Each number is 128 + 32 x the weight over its row's rms, rounded and kept within 0 to 255. Layers, rows and columns count from 0. Numbers have three digits each. The size before them is the row's rms in percent of the matrix's.

# layer 5 MLP up, 512x128, rms 0.202, rows 503-511, columns 0-127
101:120089149132105139138085129092160135156137133128151174083160075166153182147120121095114144152107145195175097158144136127167152068133114127162116138126175056152105099060142124158069152093112125128147067102139110085132170182088128071141126130130091121184150140128170185130109128195088078116107085106100040157129132162144050132137145133157099145163157121124093118146144082144164171110091
097:159086158156114117115057184188156179181129181162118138083103136127123063160131119106160158161144123157052102141140101131136089110078167173106196162130098116117132109095162139130113082144140110136180125147075099145111124053078135082151158151100105124136107093167154186060090114147068166162125167123126136203145181117078150118127153140165129133109139130141124085126098136102124156150103
103:115158099096112119145171079150115146164076150169147137112115179111149124145159102105151089085172179137107064143178175121195176181116099161147149131114174093105110118166101082072074160110103127178124176135126206209112131156115151120084145070127082128096111148138160112130172168114105185118087097143153170115143151132108152103136111162120135093145144139099083091149098177176098127118085
106:070152143138115109115134163116078176180138146124085149128166095185119065171122125137146148092139150097135148139090100150093061125121122106122152100088077115106115131198110197114132129134055139118148177207132105173127112157093160130141135074168125154134150126187136093073161146197070126106172153135073098155098089092158115058142119113156160111157086138125105107090109158123084141111113
089:117138183168067046096093116147103165172123125134139151120143124108101097151148150094171133122088138143151113208089128117088088168147155116103139096070070158135121116118073079106111167169086117115132174153195145126138099085135119157102139150190117117170134091125107125150119162093114145125133126150111133198158167061150111097059178153137088056101100129097173109145112131125185169128110
098:143180077114115125176101113122107163152104104179180133133114095070164074116161100132143132089092120113153101092190138106108141130090080097120124113090111187131109067138122181100122195102158122111111093175134157086146150161099123103197134078130144053120097113085156082103183158185170122113121153154124149076166160169124198142144150142138106158141123160160128096179139133118132151057122
096:155132108134045168147171156131104138123086112122067118117145176119174082123095096157131069106144132123123124117036131078132117107165139146128115091111116201177094170061128101125152144122105174082144105157146099068159127153111171174131168099130138127183146112208149154183129122101104167139127125114143113097178155156138148128125167160129125078188145128140143049110125137135055106126147
086:118127117120150063141177115197079060144137147136123182062147131064134115151148164144134075169105186107132128175172119089166100167140139139087148112128143132085152133069112180133147120118116164172140091131119166116104088156133119153173057126113109150140111154148111124154083119117152139126163076061158148137127121146148163101143129211110075104192089098160079125123177179115083098135137
103:131150104082114166206154110141118092136143166157125117144135124081117151115121094140133110129152149153149178200139126135133129084118072128094162148158086080183121176084107080098150138168138153132119062108117090092100129080154156141091171102146139123169196133098185169094197148135072118136085114145076105124090135070087126156145108159144106179145170118145138111120185060166146138166074
# layer 5 MLP down (transposed), 512x128, rms 0.206, rows 503-511, columns 0-127
091:099112111080143144093169151176128124122153131138078081136096174078089119120122130179125160144138139093143125078116091134117147178077178096108132107113100169131143142224135162100151104158120144114088183129090145147178081064165136147104107142115139140095098071075089117119092132043144163114086183167175177081151137084105159117123105119087134134116126107120112101139084152139102072173185
102:158074094098153188103121155107119117123069152082136129132127157096144167085152137137106126126088175084154071091130148150131079135166135162155139113101163202184100147168130119160117193138146148179135081160151104077144198163159158139101093098144145136149076109141156144142148098141118141141104073124096131085090087158141144104116079176114161121149185134138199116147077186167167128072099
092:146137162151142197149120184098104118161119114130122175139134085182134164148106136136147156118114129109161123048081130075130095116091136108115108112139119147119180097154153162110155116081138100131111138127137052100146152106104105081159197167137158139128119102157094169073099143167172036137185166095082156154109066123118102137095135078163097181112164123133139131155119071059167131172098
101:087159120077123136168137150118120117148165093138093110122109100181106063119105138188170133102165101146114153138159145096153127132135137124132114101111106074095161101191146135166128116125144166136130151187112170167227103093197129111147090144116101151105109131123163119149157162104132140161136141186098139168099085076119159050112124141109133027158113097168122114215144077137102166154121
103:175141135204114117093163129105095145125150163153078201170140089123167131089165201113137195144153156180153192096134109102131123140144152166120216155128110172159134117148147096158095109123143101126142127143156138119149078097142076093157130145169150105117123078144191152097126135104121178090132163134168097134094143085124121154107132096119105141096147105153180064125069178170122127147198
113:136068152160129142156133110094192097150191100124162104083173114177109059122185200147069142162135171091184150171144121040148082111120096118189161141092119085162085097136113148172154140141165114143165131128170111173152109070077141111112111134111128129146115066105112106137097132116165131159109149086157103118171163125121094135116109151160150137156132120116109131119186048160097107136136
096:087170139089198098149127113130147068111182159063166150136127165127146159171154125060102168095119129064134115146172089133148134136137113151123158142184158182139169134181107084163135085152130072129134145130122075116161135095162089075124114090130098097167175113137150124072112140106123090165108185152190100154226143108165125140126104081137121132108139170103147155139112100136143138062132
098:139100119108042148095125213079109140118119106146145107163142115151133116099097082144163156102196130060100121115108104130099129142105166109098095117158162122132124173190098110157129135110142152096105122155145101179123135176139138113125145097190182129125191116180138132136182139124075089137162192118159091163154079124173075123123129074179120129118101099093197112132141132123209153169093
101:127135130121155144133102125062135118135116043143108091140117129118151156079145162124130087117110147135068119160143092145138093154132143122123136144164213125091136077099133129109148070164086118150169101174089062174109114154104100108129145156019099104093128105147108068110078118111127081143132191114108144177153163106096138138147115072156103132084162161156072101141183113104135101088191